config.yaml
num_hidden_layers: 14
hidden_size: 320
num_attention_heads: 5
num_key_value_heads: 5
head_dim: 64
intermediate_size: 640
vocab_size: 8192
hidden_act: "swiglu"
norm: "rmsnorm"
norm_place: "pre"
norm_eps: 1e-05
positions: "rope"
rope_theta: 10000.0
rope_fraction: 1.0
qk_norm: false
attn_scale: 0.125
bias: "none"
tie_word_embeddings: false
parallel_block: false
init: "uniform"
init_std_qkv: 0.028
init_std_o: 0.0
init_std_up: 0.028
init_std_down: 0.0
optimizer: "muon"
learning_rate: 0.00115
lr_mult_down: 3.0
beta1: 0.93
lr_head: 0.00753
max_grad_norm: 1.0
warmup_steps: 200
schedule: "wsd"
decay_fraction: 0.522
decay_shape: "sqrt"
final_lr_fraction: 0.0
batch_tokens: 32768
max_seq_len: 1024
doc_mask: true
train_tokens: 257000000
max_steps: 7844
dataset: "wikipedia_en"
Each number is 500 + 25 x the weight over its row's rms, rounded and kept within 0 to 999. Layers, rows and columns count from 0. Numbers have three digits each. The size before them is the row's rms in percent of the matrix's.

# layer 7 attention output (transposed), 320x320, rms 0.0498, rows 316-319, columns 128-191
095:496492483487550467491526498507494490482508489527545488497529522499487539534493463494506486497469501488565482479533518516494479488468498481539498488457474493514514536518527450472508490512557520
093:503474478477453495479525474462507533444498487520486484512455472493514527496533488476503501539486506542507524540489492499451471500520522482481532507515511468536435489505524470444479451510551528
100:486515456523505474524494493487513544522509458546511440519473471535475511503503505463478536501505492553477516500462490490442521510504508520509485481452480519490520491501488521502536539499540479
100:462545481458497529525474522445474492494492535475507457497536508481511467484501515518474500480503483529494522505500504486494474501470495494469479484511497495508496485498495507509506476564494487
# layer 7 attention value, 320x320, rms 0.0596, rows 317-319, columns 128-191
080:485465474530526497523466499528446521421540469435528470493521508486480449511505478520501505543506513473529523536485535486463479469517513535538456533509494522510528480539498510486506513498530503
095:507477485523530517472471527504521503536512494488525516497439505505526546503492470522502492509479487503513493509473451473446528494464495486478477503478473455489486501487511495482489429479522479
094:509489489494515427437527477519478482525469545526495532478485516502510520488484524536507514529481524530529507456506521506493505527540526485461487485485495531483520480486527513510486533522541482
# layer 7 MLP gate, 640x320, rms 0.0531, rows 0-68, columns 128-191
104:513498518493527512504509495473510495492492540462522519513469496491481514529522515512509484474508528498510501527486495537491502496543475498501468517492525540475544486559471496530503462476460541
098:463549495518512476452541485553521508498482456464494532484488476442520501489540523474523521506497497465538504501468453523510484505528491506481478499515543517467524522505485513560481486449516536
102:487533512550454484490468522491519471455494554509492486485504486458536510503482524466488493499486484496484499513514495509533521510490482489541517454513502524494472487468506503511499470484464462
109:510504521511521472499501499500512519503524527505494459549507453475479487476483497533482475503484512481476465513490476488459462514441505505494496499491500504507530509482492515505514502515498480
114:482520509532496461532499478492465472550582523472486525469475500516492466546481539505475507510513492489507494499474515558500508464548522517529491468506499512507534454468510503500525523466504468
094:514470484500508507470517467441459503507498527524508495497521514484534509436523490513500466462502491495500456509522503490489498466509572520498533500506496452464529498498536522454511505487480556
104:481534509482528516468541524508526483501503454537489464521495510509458462518498498528510519515504499506500523494509518439473477509483508479489518524466503544507507524491493510503480522522480470
096:499473489509481505469510565460501506503513515486496485508527522485510502492501517526490521492523424518529530541512545501487533496502477492528539545475471484509521509499490522466491505448496533
103:526468475465539511494473480522481473525542452482465507502479477520460489536504440491565524455511479499532493510486490537521488500511517491490467507518501533532477485494493455474464517505509511
113:484564471503490486483478479504459510542487493503510471492489442489508479515469485528511500478523468464469487480496532519526495510504524500520503489518481494500525510538542538457492509478477537
089:499487491523541467508484486509487489513489514497509508497524536502505501522520479463428489474512525500504505510503521538526496487518528516441498471499522478479516518482515553494499486456487527
096:493540494482505537472534506469454519486550523507485513493522560553502496517533478514494547484499470495563493527493532503529486500478494510466466491461539446524539484492473482500489502467458507
099:496477494490486471465528472472527521485522519506531491503494527459503538504536524509482492440461491554515482507525504548483533531495472503495516514489505482507498532518474498458468470471511450
097:478535519576518522515478531509498512464506506492499486512475476545513540519452545511455503515485472452525496461491522497528511497521530493528465519491488496506554474506516453512501494471481456
089:534503519483511534505467523466465522469513498497442515514524493510507515508537498499444476471502505465506494510512525509509501494535461488508520477520482501489555523502481530504524491531517464
101:520509472480455523543558526551483499485468480522499507501500515508482536483544490506498492517533486546470457520484459503488479488520503511501495527482495511494516502517466493498503506500512459
097:483523529496476479505483474495536511545513481525526465499528484456469536500462521496497503540496517466462486494552566527490462522520510474487493486465518451503516523458513500512498476512498510
101:526473525526537533509547509514502472446503503495501527540538462494483505507519534484501507485501520468502533482503477555491509523495461476485479505544493518454497507506451488499510502526491520
098:487527492519496457507467520536490477509495445546444503503502506491479458514507520451519493478476507537495495483506518520527536525468496493495490502537519506494521485505486508519530492520486508
090:517531504502506508478526512487500459499518499521524510512479537500467497542509498513445518468477529454514532498501498439502468496524477520472508500531480521457531520467466534516487476510476489
098:490538471480473531459464497537478489494508512498520508505520514509501475477489461518478579534479499538457540451512495522488484557480503504505454476514473487506514487500477501492453534418506529
103:435499506518482491511505495499472512498453507468521491558508444545460503535492520511482516463515460505510501531516521499480523504479461474488508518467474514497496523507530485510454495476532480
114:493496470462501462524530510507495474513496456506467486520502498485434497512463482510498477517482541506508516476490467544517481459504513531533501479458483484513528536524491460474502474477538480
100:504502520480516504537493530499531510483512511473512490528488505485498481557522483566469553474448529491498537525483496492484511515495510528455485507500487501493487531559509497468483524513502497
096:531522510488515518513485486524520487495490494503544470508520504455474444515499498473451522511505535497512495522465522524527485533506476523505506493487523470548484483509527517509501550503519481
092:520484504449490509522537477561492533458517523526476514491504457489504510500483477495536529492474507544520512545494510492477482491486471507510504490516460530479496487494469512479491508554481519
103:493464482515524500515471473521495464468486543506455450488509527507486515490498505510504536444508490472461470548488492520462475473533506504447490448513497483488529488505520480521504475548481538
116:471454538509517480499508477487502515516519518497503475487546461470478528524483478527503472514508474451535473496468491503479501532522523513504525493430432478495521534512500511474475499512468514
115:483472485467528478484460512511532474506494472501454511502526519493506511502535479493467512523453553493503474484502492453485539487525493470484494480480552487474524448488492499543493469488458485
092:478479479492501466565479538495436474502505512455482513487517488531514494491505478494509517498455544482498540493503477486478482531520490513467505496486531500464546541492490541522503503514529517
092:505541500504514512498458544495485510518493466525515493548511494519536480531472516504508498493473531501497541482471487510487530491506493486513525504487508493506514489521512535519491488487470492
109:490504504495522470519514497502536498477495486483511466477459468524533491448525490501496523476502489451505484479476485534517477499475518512540480482502514500475498503512522484525531499519465478
107:534501483503488481531526485493509472502502468503491561503495457500491523494518472519521519511447475463536532487502537475535473477492497480520493472460503537488492518502484465498489509498542534
115:480474495512530481511473502503503540485489526490513494448543520509550465489504489485506474475483528477520499525533506482493530493494511478527506496526542481495530574491474501495505537505459492
095:494542518474525487486474504484495495508495512481543489512495503492441471502483514522447520547493515555481484508425472497515502475484517505481487464519459487482515477470506468503525493479522516
105:517510490481477525527492449494509510504484507525519506513444505496511468525486487531492501529501491468507509480536521483508500473435477490511492476533438523534486479460501494458541536557463528
112:484526521470478519459534510519521510448496501490444478507542471498503532469475516536500501528501473485524510477452520453558489520555483487489469530455514498466489460498526529492468526494432522
088:515482466520478524477498513479494465515527506483470473532443494501493511490472556521516485565450487510546460506533470513553487531474475543502461478497509519467509545511521501549522489518487459
095:530522540515471479493520512506474509454491504488524440449506488475478530517495561533499505473520482482530510512497513500506514541481491496521483501470502520510503503530502480527495526504521512
103:503482518530522484490526497547514520514480538543496515481511482536535513517476526504467512516506536495519503521496492474450470533503492521508524516477494512481494508521484536534504509546505481
086:461537525522476518490517494494504488448489529464488547443489507504529537517518513430553518509497502519501540536469534540526531523491508494447457493520494508482519481451498482517533482512509506
085:517504492464492474486510500507491444488469531514487478485511502504491511556485450469476530502530504496500484470473467556516528536487472506475494559459480536501525517508499522488515506452459477
102:491538485503518500462486519472495464524490520520530535523504514504512473483493521478489544510522485490481507506566495497505498464497493521499509484496552489550489535494498473476495471516538485
098:509461530486521531531495492483484480466501504484505511547515501509521549518538498516504479506524499481546476511501480482537503493509502547487509452509484483509495465567481506475541483506501476
117:492518491514493503491462535531497486546473495481545448547464511490471547525507534469475541462523506504486527501511534509507456511495467514515498514495475463479501499485483506513484450519472540
098:498492493525441524505523524473504473503530477491495530521486515530486516519480506501484503475519538518513507530472528524494486501468507549469472469528479510492510495519487464506491562490508473
094:557467508486502545501477535505510510486495461467489517500498518476525502518484512569496499554563482486527550539482521447521515535492539465532527448499545491483521502446504457508473538527479452
102:479504530508504509476557558486527499449484538524509488517516507502495508542538518511487498498429463510528474511501518534459490472433504502465474477504499500437531482502482508533481511502477470
100:510506517478480491464482508492485465519472470474520493517491465539481491460500522465539518455467518502493498508522475523507462483492504473498521483520454489511535522525498493514495480535483497
090:454535474471492493525483524513514464474512474493536563508467497494511471525460526545553506516505453481468510501483507458561534528479530501465501512458490502488518463483533503528486505427501484
090:535507482496506501505467525443489526520476544500518527486514489482509505480451524529478536466466474511515570497510504491480525512524521498506525461479497524490507500492505484493482493514481467
092:499474511530538466530507521513503488497521527531472509516504521495452531577502485509505515424556465476526480501493475490516508507517480509484548493517522572504503531504478491484505496499519524
091:485508494466487437475519482493506481525553513491495502474555487511507472513511517519524460523479501497501482515488492533539504526475488563520499527503478457505538473455498490480502517475486472
119:458493553475519504482466548527501479562506488527514556501509490496473488516517490555513481459548522531467512573498468524509493509475503495520511475476452524529532524507492490511533512475488507
093:546510494522497489504495505485540511529493501529489525488515526539447457510500466507479486511530494490487527500519521447474480515467442478490515472493528489480489513497521506537462526496486472
096:466503438514507541540500491490511508460510522475510495572488494535463524552423491479491507506478459494516512460470467478483493452554496526545510491471524445492530508522532488537481502446474494
090:509487516494524496491431484491540472511493475491518532514525494470459506529482541483497502487513527481483461469493519482484527508516466507488519506510502490499566514537534513498465500525488519
104:474490449478511447474480495519500503457471442505515548511534468484490476506509541531453488534480515486475495531526519484530461543500494497535473534531512550510517483489487511502517457521467521
103:499466548486501495477483500525501473499499518481490540544477506545552481467470484486507470513503499486509527478528495490523491463493447494494531451526537534505488533545507494486489495486534475
105:500474456509509511534494521468481495512477504471479498488444490448514482460464484484474479482505507479554484495526492525476484486454540527506477502448487500461525500471488478447524448516520540
092:494515516469507449506547548515489528502485517488485510506500474494508514466504474483542533508477510486490461517534482550486485500509512475472522500489528485519490512503506493506539460492490498
098:491534523507452546498477498514547476477499514464526488538508487499494452528489505514507503541535513512500459500493501520521511492465457511485520505499472494479483519498489449494478510546504504
102:536504529499513468487516470433450513516488517489551438486474518494533530481505537515507478533498464534495528483514508474504470479525500511495544493514548507488484518508505487508521511495498486
093:466494528486519474479482489458473494498460544473463474518494499528538499517498494511479500477481482552493528485509534501514468498539500548505498539469507508517506524503520534528484466490573508
100:503535476501489527509481474466508467505488499490499487495527488474510483462509506500553517496480503530456488510510503517508509514507527445518494534541495458605468515475469481517481540458518472
112:507487495495492473531471519541509503517496476453511438495470460509499513539493488477542483486527467466469532535521517491454518507508503472486484500522526506529510525496470527548488497496529504
098:523519496501427497465507541480486498519495515499503508520522482534451529473504494501558491478510501527498468548504498497530472489448516533506546483496522491497465489473523479485514482489487496
079:509487484518498478510485536521493516517506533510510465486498497494536458509487539459467494521525511508497516484525530478487547488509550514504542444536485460484429492472509527493518535462500477
109:480474487492497526532510522509512469473472549509473464454447527481516458558506543512539552539511524476478537526501495447513502502508554498499464460518470541503484497472508460490475506517487490
# layer 7 MLP up, 640x320, rms 0.0509, rows 0-68, columns 128-191
103:493487500484480516556541528447493476464485502450492491481520495504511479448476498497504508507534471493493533513502524515508509516505472520501472506495530535502520513538512505529480508475492505
084:445529497480449497461475499535489582482530484487542500471499523501477523509546500527510478534491463452499465510501509505558496536536552474493464488532511519503476524489519455525542496510548493
100:503524459553490485494491521507482497518473488493496496535474457503495507503532533534484477469537465445526483464521525509502537512483493488491467557516493501479446498494495478576455490569471504
108:563516515468515501497517535473481497541519479496483485488503500450488466497500519490539515523504521460541462456475524506515522497516512474513455515527482513494472493545505518502515537546484518
113:488504483478504513513516504483503524463458521453522501503536499538512531488465516497515494496544536512493499496534489509521524470515499493522526525524493462503464527547475486473461540474480515
098:512496511495512487522530514509520482527507495491492529547478512503484541519515497511520515520548477462472460513487491483459479512482509504478520532488483517518503497499467537524513480524517552
100:482493507537486536521465525467470536488504511507489502526482519493507520484509501464509504463546458501507485477476485494515463520470473468485503479487462511515471508496477494493515516459527530
105:464555480507536530481467504508501501447539484494507502511482478538514484541504487522467511467481517487463468459449513468500499517466513498478450534517509539509526519453543470521457488513496458
105:466483475481509525505484459524466509508491507521458539515454548518485537499488485492525477522475512471480534453491497459502534482529544523470502495486456514514523537525486490503475491458497514
110:496531488470525493477480519516507499482554510514463521483458513488532523494528473470519462527480513508534522498536545529492448498447534498478472551483490496513513490479500536560538443464484487
081:523489468494472505510563513519471476512480512478507508496547522525503479486512496535516488490519518502543536477475497505531495512555461492487490534523482516517480485562504549469508471489532508
094:475468497506485542527533484488502527473486481517471486481513487479491539513517521482475509495494520490495478476490557463507479470536469496521546502551482569537503515449482557488531513498471483
098:491539531472476503522498514486498521501506514507488498501487514512472500494502517497498466560474558506487431473482487488530528531486436494497534470486547513514531453516464525483493501504514510
105:468454511478501462468500454480510508486476525471468474471501531490504540500503491476506514487487486536534509504487502529495498528548514475466520506475474502478475479538456456497489525536488487
091:508450511477473445553523495493486464472483533517458470504512499510469541488494478494461433504532558533527504517537451503508486524535523455473524473487512554486528512516578494527568491466514488
105:482475517521449545498542521527473485541525501492469512498494510525516531493536517473499525503461469535513546501488488469497491478533522525493541473480535530442489483495527526491495478536535467
087:472518515500477483532538487510493493521489468516522515512482537515503539484478482497507565480515525495480468502520509540486465496511536506512484500492516452545522537509515497504490500522525493
099:495543511517484504467477521486506507486480463448504487487471476515474503507522466494521479471516485506539499440528525468484489476522489508527476516521497497548494438517516497504488525511470504
099:503549530426477513513517518493472529490480531514460488511450513482546474516490475471497460506460496470522502513505496486509468485450486526488540519523541493530519466493502554513490564495493472
091:521543493481504565483540473539532524512484480496529480510473506532461502514463495526480479490501526503490460457528512523513504524497471496459538481533506472465475507418530476463491466462491493
103:519493473481570507470502536503497535489496523518486458491462511448487484536477519503490495504533498541498502508498507538450509519499548523503477520488515488417524512453480537534528517488478482
111:487510492499486538531481479461491526505518499486503500468422510497508525513521513457513517498471482499492501534484523508513494507468535491477480496517501487520501502514456476496506532546491497
102:573549507497489516490472496534501489511516551497515561494477466576528501547436506533493527502467450491509491497483511531506549493522528501482476543513497474531529515547491488547507489472497501
099:519476527506465501484440503514475467508463496498526484461511508493520544523506506498536512460490503552505523507546484484480478509489500489553502526563483541535507478447495514507518494503523482
090:465496493494504492506475477528482539527491535474504492500492425531508540568485531553521490463480467503495494496494492508522541485508547509512445529522491532524518522502513515530500472475520515
088:535496468489499499516485491464459468494528570506482530483493489473489458488485463480487495510474528503471491502481497508469456488514485527513492521522489523471463526527495453467489512482481488
109:487489503495471441514501500461494514528539530481522495501495486478506569493517497491536503525501508474485491526496460488517503532509537484497537497489504529570511480480498464542473505555519494
108:548533493446494483520509511491527508471487506480495487511503493484511495490506531497538494489492480508498526525522512502489520516462493489438456474500509488465454510485483503521554512553480462
109:506513480504496501468492487523501492506515483526433539483500532507512468481506536478475479502505527471503475485509447506549500546504481506532531513513511489443503490476514529511496498485496445
082:484507497467506528519519531523449506503492442507480512464482507523466489510502525516511541495493503505523513511509500485438525490504506521467492503533504462497543471503479515544493529557493484
092:547476432514494479524502473455489511498496540517515500474449523527505476492512512547455512479457512504523502466494536477532522533529516490491531516468479486449498493478478476523467524528496471
097:513507531496483529487446515490533527524496502497468511444493494509519464524477499478478496499535489552490465515504500508520480546478490499494497503484471522500487481424476503521479459541516541
107:499542494511516493506504481499486503497481498510495509518517531536485498486523518468490515550495463491569513558491509467495550536523491501486501501542492481495496464534544501516492494517492519
107:485480521527507467556489524513533508501470490507499515492523500474503534507514476521501478452472475486502476478475548464511518488505485526505535473497478497489470524504557477460470502544465520
103:507534525524526524530519507503513514517530506525470499509542477541470501479471511521497547501478493518511490496517462467472520471500501449516509528523507518498523559484480504497508581499503513
101:502493536491438484489455458518495523454504475471520500489534468508504479482502556516493503474488488511504506495503497493455504498508462491496513470512493469528520448527527513502451521461490486
105:482486486519489499507520527494477514464497504493520504518485570467455495500519496514508541546527557494444500467511476530477482489469532479501478482501478494484510506531478507492496508522548534
090:471469552502528507527515531489520510469465454502477514499519503481492501483502512494482499565536450472500494527448481490492521498538530484535479476510523514528500482487499500462553493555462522
094:513511465491462541522488524478463506560485471546511516525509503474475514517464510514528520531468492483495452488511466475529516505519517536503529507509455479490469487524472535504518553561457515
096:524498439525470527485575509482458537490475495454507465507522464471514482517474495489509478461515508537527490491539504491573520481499475487510476428514547504498474484481502533480516498521480536
089:531499461482476488506524468546470505468509504488509464487492533488545508490496524480539489507509442494502500521493463532511480477458492453523482509540518517471526531478514487487470512503452496
093:502518462459519488486490512484463474469509493508509482506548497507497532504449506464517447509512496499504511485541477488527534510493514530487515486544499465511524510476499501511518525480434500
102:467503497528508487497492496499506503518489529504541490490526496516480467498531495497499459488467548512510472515503536521488476476546490559490479501507499468561455509474447488482552478435508549
094:518482518503503525517478532518495513509510412496506528518504485514501482516492488514499490518551540488506471514539526499473510512468514507494545541534515517479505516525489489497521472505481459
109:491530510506477491526531527507487499513556480503509520516536494498496492533499461531523502465501499530482510478537499518508494542519514482483466505445490532454571535466496479475480485508554513
095:475482502524491480509479495520514508477509502537462541516501502543513487504482479490467529458528464485542520521520464499528507423533492473487489491497487534442520471497488519540495466477503506
098:486475529455519526463483534493498461518460547545470496497517481514454501515509451531501495516459521527517455532539476512509502517533494481508494512464500521487489507502542457500486453489470497
120:517509496481511545455486507517472484494471486517507478516538466510472514491515472513534498491440494524518514525513464477474493510528522469468463482540553518462513493518505494523475497478504490
090:487539480534503503525519483539502492506475524519520458510498490472490484506465502481509475458500527538470513505474538499494539513483546519513471500511482519513494489495495506507515526485498472
095:531508481518501491499510495508522515477546503480547509540482501476521456491493471499465459492490514476507510520504482485503515503471501440504480501478471530430531457496531499507499544509528520
081:479527511490499446498524503490469430486517484515490498541497516459485489494536477514512505492515528478501508520512498503515496496489456500455490487465474522489489496525463527486486477500492496
086:477490499532536509510530526507570508485521510512498523502522451474508495448465475482538466508530504467467523488490500485475477499443563469534469526475486469455473508591497466517452485491553514
093:477521457500526510494490488508475459505484473486502492525505524488483524496525492526463503532492435504508470549479497482475527482535487478532492519478509497473488495470534494506510440516448477
108:511525464494492555474473515492473545488473447522489541491537481493467518490514561529465466490510501487502521487496481507525488504487533514463492518514511543494447487563501501553515518540492478
092:462490492515493482437453477466503519483542508547510494499500490503539509518495526454538502487509463452537443508490530496527504505478519526505520502507489516493481509505489488552501500494471492
096:471543499530493436493469473529507491514465509511502501533469514473476462505525514482482490491522546521512476452529533528496458512465461499468511438512505519513497474501475509476516498508549514
088:486489536478473508518518522504477509538476479474495496499503483470485478531498495503527503522495513518514520482506541560504445504486458456489533511469529486505542492471507475482455529488522485
101:470467512476447475500489481478509495514497483496494479503524458534552490512507458459535474548489490568525486487555494488443479534442528524510509504504512506514508512517488487500468459524492535
104:492566539494513474485503511516506514535510553515484488499498461522494460489475539494466512475502495461483489501489517517514494524503481457491449496486470478504533457502503489479448468502513488
104:505521553463493490488512506490475513488531503531476527481516480474509483491487477514521535536518497501499500482480513503472494528495511514543506495466510517493527529497463457487465487464448509
098:453525496540478482464532509500527526477507533463493474503470472488510517477481484518531529477522458521481433485532525454488451501470512487551579497519503513505479466465471489423497509531498510
098:467535492503460505474457497483519517527515511487532476482506507514497460507518550455472516512431511490490447513485505504546504489487483471508491488483493484499511457463516524499506537496490506
099:476516544470501482499533498496515496503460468507471499454483517477490509519506525542481512483507493506499510468541482525479456488492454534537475481448539474544505486503523459497513509508522538
091:491471506501541543493495481497479519478517525489530513492510456496530492497486493473495526481516510539524489461483490481479476495497488506472497534468504559520509552483530513496445494504524451
099:519556465515545475531521468492482505509519484534489466535524500481512561526486506506485478511512450560498507531501518530517481473498518489505492468487532502465494468549539492474542503493481469
111:491435474513545528496479497490508513492511503515483501477503483463479543531515486543514506531507511488537523503523528475523451530529457486519495539496491507486512472529517551485475507469496490
103:487475486529545472500527523482519519530510485551485489458497500481500471469574459459515510497514520480500472507482499496516473467532485454508517528478504554456521521490460506472505478534468512
076:515475507483498499524499493524499419481494512475513526456497517524518524543508510475505523506514503477463484436522516471511526531550542536517554462507494530472475477519511519519538532515507505
107:521517499469545522528490487498504540483519534492484481497481485447461488547480464522521489514522501475466475506496462525512521519477497520448502489511539493489515469508540516499535516477466519
# layer 7 MLP down (transposed), 640x320, rms 0.142, rows 0-68, columns 128-191
102:507481511475460511497504522492479496562504455527465439528513482455539495434492508492468530460499523481488490529513452520507484518545479503516455473493477508469458518514520494491546495479522522
101:520499511475481519499506486477524495504513519517556476501503523539459526504515484520487479552478488456471485502547499448552515536486556475454478504523526532504467506499519474516523529549549473
100:495497526468500531477521479474500485488535445518494524521495528525447474515529496507506464499510508488480491498493522512527467468486491525541495516504458506499503471485519498492515469509486516
105:475500454487527491512478508524478552517531480543490525509513489475474485548456513514493502518529501492482520473526481529494524483505529448503479489483492499489481466468495447488530525479477533
112:479503489508505481542463463491479487455493480499492522441505460481523476517540512494528506481497499507543476487492492513499484507455518529498502491482501535503484510512538534510462511509488546
097:513504509500501533489495515486496545528539491496487518447509518532512492477473554498459463527509509518505486473526522552499552507525522513475488499537518477491494514521530487503506504463554510
100:550518485527491498549521519504522484471452550494468501472511475489490522500501468471533525492512492470522470450501488495496487492476487533481497494491468462481510514522507475515482496487506525
104:534467511509540522471497472488487479529485488524531483510492469497513474494518484485498510536479511506441555474499514496480464517450483494490462452498508493505473470506517507450497503536547494
099:499526489508478506532503499477507505501521513505483529452512509534503498494495492512471535476480497543485445493499494489474538515485485511507478474536522503549479461512520502510518493516451530
110:507538487494535479500495532534468539480495500474543474494499463551533513495532511509492485534474494492519544480449487572521514534494512486504493536498490507522483538483499527522471517464554517
091:544526472488467505478494490487528529461447513504510515489517503493512535537547477511471497489553485520523472472525474505536479486463520515483477510517526506481493506508491566466495483498454507
097:535529493500470494500500536522531443479524476483498494520490497465486500537492505508487458528465502494478561507528526506515518475539469453547518524544447533462487499519503502489502510475527520
098:472510518464493521473535504488529529502509526505496513491528496460494502509488490510496505458473505544506472533542508525443518523500515528489500501504548510502477536511500471486484507479462477
098:522541492531491480536515558497495519461510487509519506474482505511542484481500515523481510539493524518459491492484503477522544490481500469491443431500489511490497512484516517499495484507452480
095:474510469524463505460521535461509483456506522517522524489513512490484495530477510481517501479509509475493482519513533462497531491510523470484517515489527545522481467510550474495473507540451515
099:517531478493494497526516537505556526474491493490524508497494500513461496516526498510504493509515515502501467513542491481474472520511516518484523510480522478470497502518490475487506508532472475
099:445483484476544514547511507502532524481462459460511512537482512493474490509554487500481526495514494501529479488534507478464497498522499505486482517470525468475488490543495474533522496517508519
099:464498491524534523522470491484515516502524494468505461524503458476517510490499487505493513554480498525511496457517504556522453497501459532566464507437488487503491539515461536528527507501544467
102:495555469493533463487486515527541506494504445516476461474507468513501530494444481492478535491510462481466518491495504537507489486488473500515486486525552476520481515499509474507523470465529502
105:488524501482507530512486492554505479531487474499562467536508504506484496486426466495465461514549510525495457480512511562520524486500512503486508487493491489516460493463537475462516482443552487
097:494516497465491490547489485497480521519530515499509541527478490487526510524442465537502490464480528518528479541470516496535502477444493495464460478521495503519528515487526485503462519502501511
105:529506472530474517463494522486488488482549527463538496513512536522607520533508520502516492553513514469520474544439501486494497531490507526471536485536476499510490487477538523456462524511473476
101:502449528531478529523559472465522541517474497482499514519502512474474481496458500513475495562538538500522488501473458511503498503516479493534455491458493494489515520525513491488501445480508526
106:469521505491506491486477491495528490479504489488499537511466532477486541512507447507491543492497517494513522532480493488522513532487523500526491508522460483485557533485523464514486482473462551
096:479501512507457545490561478531522523498524522458516459509516502521489503555494516471493477517501513511476470462444474479526522551516501560537506532473549505501512508499485516504540509471504527
093:505544486544501518480465515514514501515511518506539524527504516499472519508509475500528486486481515422494512495492516541479523508502500465463510468490546499515483498493514460529531505497503520
098:551473473513505485481490540499485518500489461514521568506467468458481499534499467518456520519484474523502521499457510468488543530505479528545473510519498500543521464510543518511492507454507505
103:506542508495516461510478455477547478523501475493493504469503496500507527506492499551499501494518528513505473511482521492514507444501513462523515479521484501461515522517498521478464522510506503
111:523495488498507480505514512493445502492480551498511465500493507465530496483530558482468475454475522489529462489541503461462499528468500468502483534512481519507487465484500506540490494507545494
091:517533491520534498444503457465498510477491467512470495501468525500495534485506487455490499531505498530493510510505526528490554469489525483493454498481517471562449492509501471499525493499481471
092:469513463520477521482470512545508488511535483490482487515502443497499534517496485448509484483522496486489445486517505532531485540484526535473531492497483455506516490504487498488508481515531506
102:480506492482520507518491494515550494494484530485551457481475460537500499482498469486528472534449491450503520510460515491527429506466574514486468507556517526475506494491552481495545513516494465
102:518473469493518484471531544498535487547530497495541510489423462534536495505540517518497516541467539482500530522512505503536506466495500494470534527489472511497529547497467474517502478518482495
107:538476469515516533480504462489501483506498494513444477521532518493537528544493472500485476494510480497465497496479498505476519516498508499481516474504450485480512487523486496485504469430540531
104:531512498500494500499493551518515487490502529537501489505521495508491476491535499511492508440521487523526479512495466431510509518453528488533558518486528517460487553461457521522543530523510462
106:535507473457498472497508469483504505486517488471515444492487480546509466492479496485476451517525489486523525485537493544508544479484494472520489483528461515487490501500461483487508562497546518
102:531499495526484498469490484510507478544472485473536516520470466509516507503527477541517500516537500460524483510458559459511488518496511467471494502448507517517497501512490494499497471562493515
093:533461510476548496520512504499499480442523519487506515536477570471489501494522509525477554495493480496530471498546528481491514447495473482507438542486519479504490461513508506485513506498465477
094:458545490533496494476482484465500450537474522493475531484456516514523513456489495492492480489507466507524474497489510491478466490538525465534520529499503494503521499476503510502502487518503502
093:519489553506472534470508497538530484517480519535540473517516507506558461501515522476454493491514519474492489482513505464472458526447517530485510515475469451476521506490527538505501533542500488
094:492474509528477519500521495520486529492446526463549493516506531476510518525562450491497492511531489441524477512453471508527473505479528474517478473443471481457454534525479455478485483458518532
092:531537496465523553478458529501475520511544470536515476472525477503517508551515517465512511482496481483516503515507522536507502506510530508481491494530469491473473530544452508500530549506452498
101:459503492455483496525485465539525527532502506495503543507498471496502464484498492494497446470481509499493520529480479537456489502494556500461462471509546522500502480462512511462504530509498539
102:498545486517503504495483539486515505501529479495482527507531469490507498505497529520497486445541537517489510487528473496490477524500472486542489513533504530472501559441510463505513521536473474
110:489504530480498501526513506537506470488520449493506501524502474484474504507483515488481496466493520505487513504536495509532452448541488506518500517525505483493521508482471509496498498561511511
095:548535531479533491501498506509480464474557518472507491521510564480488502466530515511537480548447516494492474469526504534455480488463506495512517531506496523505473474470523546454517572506509481
099:510499482544516528457505529487509466504490518458536502512496521500465470516533477466564513512513499548493486469476461558499504534508481530513518511527506516536486533508537482444511467478404543
111:464502537454491466524526494469470519511510520500523476472549471512500534486532530522483484481504525493515539472527515504480499538528545536463480484530523502480500530461481518542511532503589474
098:472544496501489485475506534486519459477490494488500526508443459504507511475494485478495505515482523471491474510543483522514559464485471494501521517524501490491479491489513488476486510562583505
099:523498472501467470487491493508486521500481500463525508540521470506529457438493477495484486495519485465518459494540468505500529515544460496459484505494503513463496511509529474507484507464521502
092:510511494459528478483495519498481502530505543511479524501489507476506489501449494530489523467482458486506536506517497526475540476502491506478526475472484509495502512505489490510490495510439506
095:505522485495504504459489452502478463529506450469491495492522500513533485479491531510504450520443538522490486504558483511480482542516515468505539525487468500502509476514512508523445477515482491
090:502464503465512528491483546514482496525506512480482511484501488517521451510491503500541516494493461483489479551504510497521503474520533462496525508538501522531532533498520516476494547473523535
108:499472503502481456509498493488525533460509519498401494502485513509478501524501483531499490497544482509515523471529500472433506475519511490464497511528572503519490511475495506485502499488557492
099:507517494473496540519507473492524520431503482531535470462503502480506492509488499473491486499518450481513476500512494527516473455504496544525511513511502502484518498517464499486489474483539492
101:470500466497492485538499484510535473513472517489458490532461490520483517563435502524499512486477493509536482486544492538472471491522458467510488470462531464453543477497489501513493493468450518
093:497527466533526506522492506487521480527514452497530513557520514466499495533466541508520504553506538457506510498525480512517508479502442576463484517505483512482573494520482561449488529536445506
096:473516530478518519534501486478518481527496517506512459473500524496502529472448496480492538526555453483479474486447538530467506490541502508497503446479477475534514488493529481521482537459525448
102:500502519497502532486470508514509531496481510515445488498484497485453521460529505453509523524468504451466516496561535520506515450467530514491479522483499490505486495518502513490527495495517482
102:472482484470485515482477458482519537511457508506541496501535514527496488518503481499534540505482517506480480570512475476547525530518489512476449505532504528577522511545492497496487484485503496
092:495458481490487483497496518447490514530503462512514480504539486516514483425526507488515481548492510539459463489462458560526501512488522462463465498523461536513476512511519500521482503489527495
102:494529511476505492520545554497524566483508495463543538498499427492475487503514474468503531474473530528498513500484522518515503538486450508475487448503494448481509541497500498513505525506480524
103:471501506498534495509474502461490508513517511481522452518462467502478523487504511498516489546501490512508523489493516481451523483476525490462541532504513560501501521511491474541520487556524498
096:486555445536491486504529529504504471521486486486452486479466462517443522489502511497485518502492501472468512491508464522511522479461483493495491504508511518459531469497494486484482479495547501
098:480495514527503535497483526467463498511502513469509490468533502496504466468523479478522507492506527492485476507516440505478524532489552528498504514473538487488487515456482465531504502496445479
112:482476485493478521502507474481478462530536480551523480541499467517481490510487440489530475513536455514507521486523454470542510484470487507471489493496447512447515475514461505487502524503469483
104:513488480486554503543522499502522515474516513535494497456507513486491485488532564478506523492538563522539480530528501516520506499462500460538451490498536507449530532543526489500498485510476526
086:533460492466480454552446509524520491532498522481484502455503509520527526498482450486525562495495474498484483510476499495485472503530564512550560496478524507522495512504512502541493507558467496
107:506508496488473509534534491475489492479507490477532489472475569490469478471516527517527499504486499417481520518485499439513484452484554529532469497530498507487525521519470504476516545537459505